Weights of a small GPT-style language model, trained from scratch on English Wikipedia: width 96, a variant of Adam for these matrices.
Each number is 500 + 25 x the weight over its row's rms, rounded and kept within 0 to 999. Layers, rows and columns count from 0. Numbers have three digits each. The size before them is the row's rms in percent of the matrix's.

# down: layer 5 MLP down (transposed), 384x96, rms 0.153, rows 184-252, columns 0-95
# up: layer 5 MLP up, 384x96, rms 0.163, rows 185-253, columns 0-95
down184 105:489475510459470525462492515508493521515472526498517479483496495533530493497471514490465507521531459497526477487456486491467531521497478486506479495512500506523542470492473549510529476526549517500511461548529519514500500524508500516472489507436531512478510461519466521456490536507566518511
up185 117:538443511524485547509485506505491483531519551527514502468467485486503525521460445511515494485502466481479470510522516503478516472531501473527473499495495516492534514483543484433491506491488499457530470524500474542490481515491452489489485499510532502522440533483501497480529501519535476511
down185 117:502515504551499514503526492444461484498537475541513509528481496486502498524476480469514548478504513487493487469478502436457474522486535481515514554502523505513482505504511460516544490520509522532445491517465482510442482486492518496528495506480525477501495557504490507521500545483461492503
up186 087:507508515459487506505506443491480533496538501527477516565460471500546516483543544457511506525482487487505479511468513514463502467493462517544509477511489535455529518486485525520481512510526470495498529465475524506527483464496513486492466480499484497501490508468498497506565463525522516479
down186 090:436535493477516506499494545518490508499482507456521484481491497541461525489470490507536508536476513482488477538539504467510540513485512527462501520487497538501492452502489480550492481451509502456537474504495460488517496520463504505502514564481547500503517493517513504467491504499458495532
up187 093:518497503526504502474502503511472457489506504495540490489489488421529555485445515478522500511466496488502495484479530494457506540525470500529454517508501466545486516460538500471500502544489505466491491521556505487516522496496472480552493533477519537513485508471524507485475501509525472489
down187 099:491492496509478484507496535494498550471498480472463493537473501523459462529541495516510505515495483519491471473478481485491478511465488469545525503476485556481489480519526541549510491471510465527490539487493504525495475496495582548514530510506485487485532498518494491469523514460537480506
up188 111:518508480534514497488502497511502537479519540494511493513479492454497498481484528458479554536472505481450507512510487538470495469489496523458498488510464462508494507562482575497491488522490483479488522459497482531469476499475480458515469535507492525521501510497520531513534481546506458514
down188 115:446514476490465520483498495465503514490482498519513498492502488486506476495470521513468540514558474487505510458460461490513461472537499521511495509519494471483525493501534467490537447523496471531485520560489512492515500525507499491534488514434521499562500509490493532523515515487530510551
up189 094:492489457488502504537517502511523492474510525502491533532494497508465565527474477518478543453511519436448516492494481537481487486467513468470488492500494491494501479515485468510506475479527518460484490539501507519485446541476496525502452494538477478518524484510506526532517524504518465538
down189 096:438474477488503520528492485483513541538527496504491478521529536500483500535513541501469430494487446517554470488501533489507484538521523495510514439490501478511500484497500519478486486518516533461485517491444511471490555494500489488475546494491508489478510516506478513473479507523510539497
up190 109:526494473515494544477503542544509496515505496527481509505486479478514492522479491481511485482477489495510514450505505500490452499487466447513480469469513508536474467502535491522496514463523529486498537445509533506486496549488515477520511523513504558503496518514523490566474436502478466525
down190 109:475499554497511506491522524550546540482520450493528498511499512491511495545480464501510497497516490530499442479510527498474512480489500484510524496502515487500517518498472510532490513524501510522476461473497447472502472518577478483480474470524496492418493474521509513496512498493540467514
up191 078:504515443540435515508502534477481507505496476573490541517506485535488494504540503476493486500505492519501497473520535492527511526514499450488503464467478517479522520522429510546507518500549470520508558479508500514501495471460484503524493509497499498488503515519513504507478488503539467529
down191 085:471504502473506491465526521490498488455470500428527520482490489491558486513524467521518488530528562525503504498535501498507486470502495525502499519505520455520461477464487493528515498521492512479508465491527503492471499492492495517480478524489478492400530483534516488500495547513492517508
up192 080:567496496466492507495481471478486479525474524518508484476447483501491470542493536486484507516444465504506504483505519511508492499465464466492516486511538524493491514536507484490550499504509534491513531552503494472488510484472438501566503535487466508517487512471532496508482515500544461490
down192 078:483480501469521476496505555480485510462518524511493503518494493472507539538511481499509507528503532508484525482484477528508519525541511534491493472525533499525532484485505480455446504504506512497534458481513476505462533529505513506497514445470491471445553440504498457505510455499499470511
up193 126:502465523494506521514507523510470501485478491492550518514529491478523497520491496456492534492492489489495492502459553516526559545492482493508533493526465490518492522533508512478468511537486494476474511470479506565479477472503496471492504527502488502517523529455524497453530455444465459505
down193 121:522513466447471475522491543518504522466455525484539499501511503497512464516516466487507503470565504501507531500493526505520512518479513521527495479486483493525442513508473492505541529519492506523489478495499474508480503533510493546465481549473440484516519493470497519440477516542481502501
up194 103:492507434496472492449509500519522466522506542501475495488527517519491547509494459469509546496468495511518463485519490485513496473476488482429550501489544518516519503454480508463480513540478468483498533516514518496499448538479502490501535507506501521517463519487532536501496511480510484521
down194 107:498470556470465520520511485491493528462529558472482474475486476513522450518476512500494476503512515499476468529476489520503469511498488494553484483512492519513477447501528489514493522499498526503482490455499568511496471472492489494515536501498469489499562499524493498462546539466524494523
up195 100:548488510473461489527489537506495498500504563496510466475517506496466515550491517485528523502487460489511446499488484509550471528519535489436513500527525481526533478453472525500499479482480481471484519499504499496468499481506505476512467559500490511502498539489524528478483493467481491549
down195 091:499464466494531503496521540527500491469499472485525511529465503521518440539496505452496433460528493514493492529488522457473542471475489492584514478473479497459479530485503529534511526478526532530521498516520464526515505472485486484500504485512505492475491525511492522514493512513496493490
up196 105:478500506545478501532468522517449504515526476513496527544496474519507488500495511490540482534474469496476473481479527505511535527516487484523487486525457502545510513480490524464454533481534503517493547459468506488532455494501501496484464545518469533504496491504535504559486482462466487501
down196 125:521558457494507553490482512496515490486469521509534490523488484531498538521526461467530505494510512512521526517450477526472512508492484430462510512527495494522502474493537519493531523457469506522523488505500480480496510528450508530518504497490461495465463500472483554512506500515466469473
up197 106:466484500497496443491456489490459534511539487539511479470452463446514561513470468512525491462505512515482498452497524516506450498539491489469506486497515511549479485512493490473486528542505483482525470480537479503512492476486521488505505489497527501524473499495534531493541525509505527517
down197 120:516537519501469495488493466460499500480517551524527470522507477482522501501489504506476478526483496503491491513493518522454497511525500453501520521482505504526558441469501443522471518541538528522561498494477520484482464526497455550516511526501475505514493480485505474504488506508517443485
up198 086:527458476526505517502515500505499496482478509529538493518536482464489485468541515480471530534471489483475457525472543460479514514519514495488464508483520475535505536491508487468529524504471500505503473420482482459535484495498538521506503465526487482530484505507519537452528500487487456499
down198 083:514523446499456509541512527458474507489505504500508513487482516487518481475517478515486488519488486477524508481456460536495534473483523507481469523486504492461527503483487507529485515523530508501554501500482445502568558484486461493470504482482506510567504534497509459482490504490524533492
up199 098:481501447462495483500501438503525547499497490511496506543497477496513528473501530489534540516485521521523464512505498529477466510478497504482501479514514484507528520488478467526504504443506519469507479512471483538521468528494511506502540461500487514521497464459563569501483505491486458515
down199 098:502454508471514479482473485496513506494487509470515490501496497496480533564476520491483542500554470520494515521475464492476556496464480455479504501537556514493495523483491493498475493498531472554527528543506515496493506501471463541502454516468481511521490492489482444495508495498541528486
up200 101:529483476523473512523489513532467499527493505494530512527462472525457489510518501454519517544490497502517516502516511540534529510478453485501514535476479478458489477521524497495494458480518532500513494498517463545478461463483494460489451501520459496503510566528496525492529498468524475531
down200 097:497490504472510487505528513442507516493523521543522490486509498476499485482489464497497539512506445502481459487505514510485503490541473503497528559531509488536514468490483516503472542526502529501455520530490516507489496533533503527532504500485526443426461499462532497493496496483548470515
up201 095:521490486504532518510486486513489494514526490525523487520503487527494496459512513465518500477448498479499467548468504504466482496464466518496540504514474466447517457519525515506521507495514503491505482484515453519563434516522514484490421491462496524519469504514503540499471506518498474518
down201 092:492491503490486542515510496516475473496504497500517520490502493523471478528472491492525543460495491518528503540549479530469486470472503462533434466511475512536471495505503525534494451494476508522483552534493438520515495502549505486488549512518502453521481500506528463477517478490488519510
up202 096:500515497531448501487485470483454560553537499500535489495505460507427516499523513515556484529466458508484463458527509501507516501486521483483530512494469511509519525484468520518494527546517481498476526503501493482520494509501474456537518459462483495503515491501513516489478468511510469496
down202 094:464497513494494507494514515496511505507510545525506488517487523455500465501531497464502490487504513528486525496497512521519488473516506489474528520509487504533518470496515513520509562468473502475446495500493520519524512509448498513483470483491476488436406512549450508543489524518536522504
up203 110:488508495536488488474494495475468541517494488529546523515488492506518528517469488478503479523468462487463469497470521444511497538517468504520525505512523562493492539494527527489440548509467484505510508455481506496520511518494470481500452502534540463504490497459533517508524460516509507512
down203 113:463482492477494454520499500522535521516524558449489476504514499543460503491490516464559470514480487490542458484513501501481496510504498514458510487484482480543510458495494507490517499492500532486495513500504515511500436520548472515504549507558457529476494515498508492539489499500465473516
up204 115:485487513472481519495476487547482526529530531461545494512529481476475496531513476464512510526496481489483468476469503496506459542551482473515496514475507455533515517459528504451492478504460496511483507485547503475482529454513469502515488515518451512523464494505506520479561481514500519511
down204 107:501526471509491503472494495544531531525476501501496519484483523503500521549538457532521510492493545484496560526452490477456511502513495465503536514449505493495441493511510506511526465487486500530467519493543528519464510534463492549507490488466492523518475494531470517477513482483480470509
up205 100:520499500505485526490461458500504534533562490529477511495482506533508544504443495495547510511464495510490490449511513550470443508499497478524481480470533535484487501496516512504480514507524551567499482507493480481540501500496482485474463491480483511511483478470523501504512464515482488452
down205 098:488498526495483465524516494517443521451514509488541501525548510509454513502505474511469504492480458484462488523462495515524550536495492527513495466484499480519493520514469509486497535527520473532497502549471512464479515475471501548477542503498503534506524485481528501449541483532524492483
up206 092:540538495536472504525447492494517496537485504516511526510524520476484481490515508505486504517473466504510426485481509470513443473551541539511526477546457515468510480469513479503522517502482511470505512478536490467532450490500487485509492517491512521515445513519483524479499512506517468480
down206 093:473486497504529475528474460451493519497509508470514492490505507509533506496494521492450544517467526492513524472545465508477498494513515511507503551484510505497453495508482447499431471540487505510506486524507473475472483483530488556520488494509520482548502526539510519499526476514522536447
up207 086:520455516503455525508469461530485493510509553462497504471489507505461480518538499468527549462483472475515489477475468552507493539470489514487518545478513494528505444499527466502482505521514470493468506514507483514489484444519515469504472504501500558506522527506515501496531489493528509468
down207 084:455507473484529449500530517505482516482465484502480487497491493472526487513504526554486520515532546519511481504514499494496553472509498463471489485511491517472458526530511470481532504538482509510510480493493489497504490538503465547509505507507436518543465484520475527479532494506453447541
up208 117:461457528437493531468483548565520497524550490463513536499530475486481550491531538488504560496481497483494495471502527519524494529484495481482526514487488473540485526480492528467471513514494488479486478463520499484528514486505457513523480511528467507520505502494491470507523502463503501495
down208 114:493470497478508518549494528478494474528481487482545487488526473482463513490505514493538509524486509493479447478510523477529525493511483503481497540523543480505498511472495454513511479543494500430479507525566472527500529476484522519487478507498484549507511521499494531445484459472464505506
up209 109:514488499518494521470473525539498537498516539537516453530493512464526528460501484503515529481525498484440497490491517471507472471497522511454472480535515493466501535510480573490471541500543517485511468459522499533490457525481485499500479494488512494521473539466516512508483477478502501468
down209 118:529498496487540509510464475581464501520460473493468483501534513508530520477515511547493486549489522489489500491496529492489502520539482478501513489509529489500489527504434476502511499509471524520523535504516490467503508476506461458486427524493512486505491491517548461487490524473472508525
up210 098:489513526480502475560505501537471555508517504494545539535511523477512511482520447498478479463486476483493505489487484473528488477519517511479487492523493539529524480478500552490451560510470509516455502479514502529526519506472488489524531448507435497500488486479522490489481491515487512491
down210 099:491487521532508486498495530540479452507511480512483514468517524497527510503483500523527463445505480513502496488491517486519510533535471467495448490506523473522468547544509513493511476516518530512497515524504465481486545441483526516503453503470532475488522493520491536457489477454523550485
up211 088:486507520534473500506458480466504496537478523499497491511459471509439507502505477505506496529503505500469481457512472496467518550465518498482509499467505498508493553516477510475503516549496528554554485548518473471509457497497482470493505474517539508499449523532543515535502520491521490490
down211 077:510493560491518491511522490492490456497477461462485519470498531524525473484484486518496520481539491521532478499501540451475465460492458548493491505538500495476486476479492501518516508524555513474529479483496491516495562493499529536492498499552461520473474522507484473495496519519444501503
up212 100:518479505493471534461507544533490519496502565523476491513489512503479466523507505476516505526498512511465456521507508476481515497477469479478473483498458493461542533534482508494477521519495519480520512491497500501499519501488478476484487496492528484503475574459481573473535525482544475538
down212 088:498525497495483515485497481552486494455460496470494482493486516483452468507507500524475445499503501501539500530522547471504536495515457512489441458502475491475490527484536562484487462551528499504493455549524506487493542476528519500477516491482500475492502486499514523508513508519495506544
up213 107:463481439504524459436505490491478500528503472501509480481498491510471556466509481484512502522470500482487487480498481497503534516544570497460538511513490493518541479469468458465493520507482512506477487530505475507533444533490483501523496500477523501521500508459513529538514502528504499528
down213 108:559524500475461500480494468537539460487508525493500509505470497484503535521482483475469528492468533473479525495496504528463492491500488496478501548581520501537496483471562513482484500507520471466527517466492497536506504525502516494474458487463498536521518492517487463525511482533485481501
up214 101:542511449497495496501494522517472486553480508470526538517475507504520539512471454467538530499488461485528509479444508471536528537505494518472537478510518482484514508540511532519527491458494503471498490492501512491522510496502474495509502523518436520506489515492473523460525444497466467494
down214 105:483524495466503476533467463460492486471504528503513476494505479505506461476504492496487474518518484498528440472527538487468489533511506573493524480524481527537505505513456460471500548502467504527538495490488504517520501516515470490473552473510529489512545500493498456516499527546480480498
up215 100:501516461503503497461500513488538487475503509503482500520494468524455515497479510446501526510497454496507520526491553493468575522502497465526539530470485490524482499533527512496500499466498501496494478476491431532493488466510499417499491469508488520514500518513490483497476484467538504525
down215 098:503518530489508533480512455556478506565511491498515511489508493498505483501528531523499471514471518488510476457475431524544517483492469492479515531516511534478511533473464536498466496481484522509517494525528559476522507483500502522500505492502510520482487531469487505429506482494463475470
up216 092:502489502501453504519505453533476507491475483479514520473516469500496517466508516502515532525459489484458502446509504566466490479494538504511500535520469481487449501527518496540538469532533533516512520503467489517517440491481496493527483490522455468513535478521529518497507503512535486468
down216 080:526533497469511483503489550466538487509443519517508464483481502496514482524512504533477457502520507480507511537487533462534511520484473497456490435512496518481537537499517501460520527498534493481506460501536479467488555507485520511471496524465487536479458467485525520496497515500484503469
up217 103:492514494505502522544496571478491517489494509542509539500525503446449514467477481508500497480509478501451525521484528505489506480481510471473456488532480516493505499487513503504459555469511556515486497469492504526535503526427499493500492474506493485511526458501495498560521506519479494506
down217 108:477495497472497484498542510492495468455522556462502478487506540520461481526514477508477538453496520494466484529484535535455491487522511550492528501517520487526450484514511454497489550525542515507511530519510489500476465453498510524465492502476476507470498513533518515479514483520459498497
up218 106:513488484561462526508508520518517509479508535489490511550483496474524470510521483503493486547499487504509470522462518489469546505530518497469494473523513487503520475475481478466507532512523467471465558477474533489468496492469477496505478539468487514521464520498495510544474463536470454524
down218 102:455481511486515541519490497475478520458524520488512443536509545502502532517493467542494500487498490512537517440526454512444511472490477511536540481487541498492502525527491473514540507536525490477479500493481553467500511476493497497521513489476491479494480487504472528521462482462468499520
up219 092:490452465514511497494492481480530476472531502507542556519527523502451512504492503491506509485477514507507482543530528518490510484527486447498509470484548535509528489469484491492489509489517500503499528503556436489548485526465508481511499482465498556511476512483470511496495484535444493474
down219 088:467494507527489466510503491469555509485491490484522488458507523530491504464523500499510493548472499521472501517531472507477532501505505521505481538480480510498454473483487452505478496481508482453489514543436479483513508495489510506552523522511508464515570501531553497533468523521525482494
up220 109:524491491511512510492533492505486510514453500463549509502505475518487478485503535444504495542463468481509518500474480473511501531544522494518539492471463492493490476504525489499505508449453510513456517545498520518451508507478510419529520516530516504512512489493507493543517469483520472537
down220 105:458466507496503525498510497465515480535519494507548502451546496506462506499459484496512497487513455523505499533489528481469466459518493460517563529492506494439463482519552518530467511530497471482504521525468481507502537476476492506518498533499507502533493506504470460511531489513488500535
up221 093:468474488500518510459474459506497481490533500497486538523521499512523458521552502483529501517499471480433466498471503478480445499525515517515471481487513524484465513486508557516450495522520490478477536505521491490454505522494504498495506547509540508514465514490547508511522445492504523521
down221 096:484526519556464509485519526536487528514536540485500451498515484526446502486481479489472511538503498456504515501492525510528495495529515506519500533506475504505539460511519491488538515472502482514529470478499496493499474494487494467498499421515512482528569520494465510530509496501461449497
up222 089:518499508518483549537502535440480503492462496519503540508490467432497504504494515487514480522468455511506526538520456485493506528525505495527487498473474521511514499476573495525470495500487499503467567461534504529520490493484465483508478522543471522501481483486519477487519484524507493494
down222 086:504515526474529499476448466544491527488498537475529458526529506551485476538481459475536537499507546481518509527467489495497502506523475499504526487488507518484514462502500461486486487512520500481546472513477493479484515563452503506480531526519524486466482526510495471516514509489511447474
up223 114:545479483490486465508473488494512528511505484511515481502524523495460474461516512535512557520465478500527517452499493488464533499516527491459490532498442539523503524502479505498471487512448538489487550481528470539483476508476486523512489560526488539521492506505509501485482474483495465527
down223 114:500499460513539553515509498494542523509483514490547523485486482487473462516437477495525510496482522534506515422487527478517494529494494514480503511487510531528485483508529513505488458506496529469511493480517522465499526501533492470502512458468488466457474513495476553466516494459516536511
up224 100:513541458442482493518471550527496483521513469477513496511511484477491509512509465503540508508523508503523509472474495516515525486530493465488502477483520495557502479475521497511481486446496502497507508471528508550495526462475521479518505521553444478513485493468503469543513492517495480570
down224 096:462460502504499553509498488480535484566520480518478526490506518509555504511508487502477532460498471517476493506503498507495441507491507583473505464482517509460472504511479490524503494512515521522471490476478496490498520519466453526453476528487549523512505504506461464510465501505504495514
up225 108:451492526469499469468468496514494514537533497500480464557509488507526500484536511433531527541513516484453477515425501484474487502526473510484508487496506500523504517511515544489481496475479488487457515470503508525507449489501468512488503485524486516507478533475529531498542483472526487519
down225 103:547478512498477501501518536494479501543525511547492478504508499491503544503511501514548499478490471481438470520442494506531490488541546511527499529484500491447497489514480488452504481500473561501505487520521470523505460530481470494508470482482512501539521501506480483534530490511480455470
up226 105:550450467487503482465467493513503525501485501477456502540483519505504504507504470488490528528495462472503520500468518543483531501556450476482503499504502485489495525494527510484536491505510539496453505456469529547454519509517515492502508522509454502521473514514536525494534458530454497495
down226 103:504509512487516485514492550535477485471479510513503453513506505515491505478482498536500535489516488498456569525504487475507479505545468497485521500498518530458454509499490480441503484540538491533495460497549477529523494527518443513499453521479509523478516460527490515487464532489508496508
up227 116:495505478508500512480517455515516534530522537516505477487485492505519481499484466508515502488482526491531462483514473513540487465481504453489446508504476552502500523484475463471495542577461464490506514487509498509506490534470457455536521463491490503516501506466511553480467487492513499532
down227 116:504569483462496502506534488528518532484499503518464499522535453478486468486457510450492556495504490523462522519462484557485489485488491522453510495488507507473495483486459496513530541533502499464495528522523520510466517535454518484506518488510474477507535481507500512496471522516514540506
up228 091:538520511498475499532478474477492477524512491503485493467446434492470468470499497460514544506493482487522514496495484557471520482492507499490518515505469475472499500504490464494537491509544481492423498523514479560489472499501536457520469512540522523505482518507523535479488518484522496522
down228 088:561479515495519504506510491514503516493493544508491483533505531452487491515504496490508542534496443495468456495501541483506473481476486528500504511470526492511498503521484473547498474539499520516546532483471501463503510517547503517486479486482463480510442498497505551484499459480533461451
up229 085:473503508537486503454459509525513461509490475508483478458535492460457515504550518485521548448523490508504490480499504476543504499508522483464481461492518469521444536519479515492558494537526500475476529541548475491535505512483496488536502488508502506508462521508519490495529502506489515517
down229 083:457445531516521503461526508513463498466479474496498534514499522507484544478536495494479468515484499489509457482487563480485523461478501584481536496500503470504511501506481531515538498500510528498483500508483511522477558510478523489500514489503484492469494533536491469485479547525512520476
up230 108:496502451514459468532475478492492516508532543548470460517496496553421486469543476483507485494504499491527515477502531495475512503540482489524527480530496493485533511504463489504503505495550527484483481499503516528537497502497467486501460484514485523518492489522485522486554491500495435490
down230 110:517470511530484513497493454462511498531508480503525506477540494493493507479494515530517477497498454504484489509473517527529490509457486533496517522458463505508503473490523509510402478544500525501486508489498471551483467512515507486481487492496527497510528502491506508479546517486567562518
up231 096:463485525490491457528492508469474539522505516492528519506523504536470496456508510514521496567474500508515467510475514511467515539516565508451546496519467489479534483479505482487470494481478451518488474478517541508487485503503489498506515463505484482512467491491511545527502465464486475458
down231 083:510465499512489512453500444496525464483517482520523479460492498533492466499490488448482550506508499510509462466527509478508517511530460475508510525542463500463483518520505493507494470483492537481506475499479480500531458531559488490514511498516508531548512517515501468483491473553546516532
up232 111:474445476485464516503482522490487514516501516508467502472482480469527502454515533472502512540477487511499518474480478440502509546494510506474533513471495528499514501485520485481495494531505509498436517480542533514501507532503494451514502504489441505522491491482528506529548461482444462520
down232 111:489494519529536517509535500489508489523496481477523497528509507495499501523487493488501483542515477505499506528483496511498473528497482447496483489507523476491439504552500480509494558526489499491500449463487509534533484490491520531505490501539513545481491527498503459493526454471432418485
up233 096:517494514520502475533508546531506496487484474544476522528505499499448491479539520517511515518436494510506458506491480501503472461472526506508482469505484536501505513499502544484468511433495512493515523442471508527520460544475517495519472521510482463521525529529499488499561522494521505510
down233 096:504502510465508488478473523527511468466533511516556471512506510506495537551468519508524534526511554499463476520537496444458544510476478521515499507514469511490498505506530459499533493516508495487502502504507475473483512502496481507498492528471481533462490503464472481516508474479415484523
up234 079:450473527493477487505475479572450503542476499503457498521513458541492507479530491510509507539517538459522451479464485513506552471487510478500515491498490470491508546527483514440510505504527507513519505516498519528557482473515508484503507467534491468513486481519509504503471505491517497519
down234 071:480475536512441506480500525479508500516484469474514498529508482494545486468497483508488506531516496571504452506520531532481509493481492539529524519468478468508469520508538450516481474526497520494515522526475498535501520547477507491465519484494521496453490510540448508502510502468464536510
up235 092:510481512495512465550497561518469522508511514534529491503497501519481482468520495517498501490524550486481517453457466492521457500502508493471497498479499513475512483458520510475459566466492527489476484505493464526485523521443510467499521482557511512518497520514471483543500465484466492511
down235 090:515508506517509531477501479473492488478509550478512500499496455511536514555502535514507486490476527496479425462515539491453483476510477463555511494450490480483524503474523447505474502511564521478528497541464482520491512460507511509504497520513512474499494523505506502491530485500542509494
up236 079:512500516512521516479495451478473428525473457534516515477454471500526498532503497474489482494499466464515495503514529505477492535510476476536468490515519501532488530528520512484533489533533497504496525510520506481466496464459489505523437540499525528518491514512570479521511523502503526518
down236 082:507492485489509487500525551476518512480473521497491479532506510486480517519475506530492493495511536466507479486477488543539495510526521528476510496506486536473464513488512501486474508492508515529498483493523435547462509608508492499498511463503503503497503446500463519520480457507520449481
up237 081:496517539525479528476479478483521510499512478532483519508506441436525502566475482476484519486533537485509515494473535506508493488518479502522480475562520524486439557516497485534538488493496523507483499500516454513507514473448469479518465521500497508512490507487468480526497520510495505496
down237 082:501498464510499492507519479515492475482512539506482504501506494517470537500507508518498508480525505502517479513516493493476504513512516483483463496456502505516514464477483525500436530482452509522498494540452506527471461583562494502513529500486519502552530516514492482540500427465511507477
up238 109:491502481466520541516519507515537484528478468490448498522558494506489514483502483497537506501473436478516488485447486523481475493487505511508525476494526518528489501497521501475514489492515591488506500460527479543511471539502494480506478487548481476508501493470510530545499472516491476471
down238 103:484525518507487474464475524473476496505518491502514530458491541496510531507526496507483532496511490513451519495542524450452476501490490515470525491473493514504450465533517482488478477556514515480486507550511491487491515528490448530488486482451521515506542475542492455546490494518501526506
up239 091:496496487545474513525477492534486546531506493520516476498504527512518496480502522485485535510530468510508520473498502507493516507502436464460495511499472534513468511539455524485491492503501541517456463511465510460541514467496504503510574465520463477515512515501478504485512500534502432508
down239 087:527498478487497498516530509488552510484507527510479516490544494480487500469504555494515522532495512475488450510498547500530499531518519556568523493449464509471523472512483500493508459516508522479527479497458480508503508469480503496518497516465466461502553452500485517476475498470524494496
up240 103:511546541517479506492472459500505498533559487522462442517479510487482504525526481455513537515479487492468474509506476475489482527494487491486516465492506542472489489478481531507488486517477508455476563492516510508487480531494511479487530502516517492505483480491568536470536461488537507484
down240 100:498444483502527490508517525512531515496467526481482502500509542522499519496467487503473515496517507502457475496525537495534518499508501571497503472509490493512543503540483485482452509521481507477493471517505469498512500488461497559517464494470542495531522531490462498428523456502468480490
up241 096:495463534477482498501451472498502479525493520539506500444480470535528468471492506438496504482511466504502492481477536533484479504490468513522516497475508479483522500561501524462532518506530516508488503482502468455545516494489443472525449503497466480501467517515492511488534488510529472512
down241 104:576470508509513526468508545516482460483500466478544477487524495484539508510522524489445491480553507492476501499540476501485486470504486559517478526523470499512491521486524475473512481498512464470497514509503483516505515525494525517487425497487476499479507490514475524513537511484537525472
up242 108:495464545510472491533475502476478471535509540534506511522447441479498548477518525530507494487513507474528501491497507503507520481527512495507443503522448496480537492483503491528471519548478485499466497515513508484507493537494437511491486492482542534514458490484516504513494512446488464500
down242 096:532459490513510505491476513470447493494499493478506534487482525559507526469472461493469529508539473492515502488535511455459487532515512512508525486494484477417522466480513524500506493497510508432498497491503492570518532535505529489525464491519530493518504509507511489520520505482498522497
up243 084:515502520526507504452520500502464474546500475516470493497491505504510490496492499497510500475476472463513519480503517510535525562490469460521503490509471460555474525553486508495534488551445503489517560525498480461465500511497511458522469526503539495526501477516513470490468466477515502496
down243 088:500536499533483525475517558504497503493512468535497488506508503510532443497467471461514526528536501498523489579519517486506508444517501499512479542505494498491531445475499485506501493489528455474509500478491479489467555492477499530528504475519459466457478485529511500518509498499501530477
up244 084:542495462500504523524503504504511500516506486463532527534502473493495484489498506526508500510502518491515537444472508501488559492459484484527475492482533511501449482505535488520529437476487539496477524497532475562472463513475499521502499517566496534536487508493468469534469497503482490489
down244 094:480519453453505536494511493477503497501504477494497502504511520469518494485459479516467523530507478536479522484506529504511487499537521533441524487465551510442477457478448497510513512484507497450522490475524520521490556541496509528496479492504498512469516532510481460508483525537539515484
up245 126:548442541522508445458521479495505505514502508485533473524500516455497555499485505473517547466488469479487492471473481490541452475542481506485473513510488519492497515500519514507478501520459534510498504513501487472481511517484481453501497506495508493529492525476479555477529507510455510549
down245 126:531531542526485501503504541479463513504490496518473466507494497513495517498512513484500468486510472486511493504453497467444477498477519534499516434500517441503492471477509565529536505480505493541483498471485509520465464511499517495506528517501483452537512501478522523532563487524525478502
up246 108:521474497456517475476536454497513498486493541467523469517524491494495484523511502445543521525445489475514520518497508493525510514524493498471504479517483493472536482500521543508511513513527484504439477534496491457453500539461495490534520483475453485519507510501537513547519462507484475520
down246 108:492535506507482494496495488498451492510454483544483546490533514529494506469520484460435511520507540499519530473500504523522530507502530432492503506468479510457499510502491487481511506474485504493502498528447491504532565525471512514462514479512488500507474537531476488465488537537499511529
up247 077:500541513521450463468481460474510497518522485538468497447471504519529499504458483484491510508463451531548508489505522552524483465494492498491504499490499507519489545473511533481494513491506496559485532498488489503509462466483538478491476500511449541503492511489532475516475523521509499455
down247 077:493457511477555512485509522524486489507475486481497461517517468485506546526502516521469494488518534471469501504506500521493492532534506512474498465491490506483532469518513478508497489522530503452535508498505506526466526538446497509512506522488559464549508427473496564511509483472505503498
up248 091:480499523463501461478492498505443462553500494483487509467481486544524480526494504482476493513539425486536504489476510492525511502490495491510504502508458486542524505562516475482516548492468473493479535519508463468473481479520493468529483483502517508518516535507534527513528471502464484514
down248 095:480504550501503485503511527532485532504466517510474516514511475517508461509482501497484493468508509482511478528487514445482494493504523520516499498513498482515518558478444508465569522497502491472540509489470460509505550539469485495513486529504490451487473534492497557464509466489514548479
up249 096:482480480496460464475503476516508521493534522503494478513548499512509549480514522471509555552510476503454462498493516487501518521492533517420535485525507501511540520498477530492468528480483475501479497513448533460483499544490502487494529464478491500509476517490524531510513469509491466522
down249 106:511505515462497512510488530511498480531488467477517538501508491492476482549499501505481449488457530495524520514499502485507502503513491453539488496523495465572450490502554496475499473474474489548515488517560472460479466522501465541528495507527510499496536499503496494538475465527496480489
up250 116:516477461547524527498506508461513528523498514492483479468528502487479489468531456467492509487476490478494507512458496508511482517492501466510541517467507464526528504493477476498467485567488492462506550511542501489504481529492484472526471582498474479525474498490497514509501472553500466512
down250 105:477487472519522493473516495449522476494502508494492447480475516488553480480518513530533496479497529522481498481458454546515509517516497486517527526513552522513485543529458495492491519512456453463550503504479529549490533501522498514514485513514465469529481521494490534497490483498472479465
up251 103:497489458471492514501495510509504499490514535505558477532550493441537548470492501496499528518531524483474503518536516475501504508498527491454454486508504460514499539496488524517521521509484494444495505533513486541470502496472475470506517492494505489513512541467497536503459466471482437506
down251 101:500489529470511498509509525552495512504514481487489518496447482512496480523539498546470515533498541500476475429489518516477493495510534503500500517497520487452495546482460508512536470515499519526494522512492488495541464500480542462501422505497492499498512455471491478451484522511486528516
up252 122:480502493480483444482468481506512496484510561544514497524481485508495525487456454489542519472482514477486436491484557521499514498510506518509520489505513504494534506513533472449503518524485521520491479477494464516529464491503480484517461462481506504511458537473513517554546503507492470505
down252 109:477494486498522512471505549509462550548500480508496530493511488510515518520510522492494529498526537495531522462512454444471482462508495507469475510504468513474517553514505503507541507486528462466487500509491475500512515522502489516478437516511497462503485500470478480538530513497421508509
up253 083:510497464467476496492524504460471454497519486504530479481428440504480476504530491515522470531500481515567493490509503506488510508514517496508478462510478492495538509525504509480499514508499510527516497485502483538532498467469450466554442502500493523500520525525507496516480510464529496556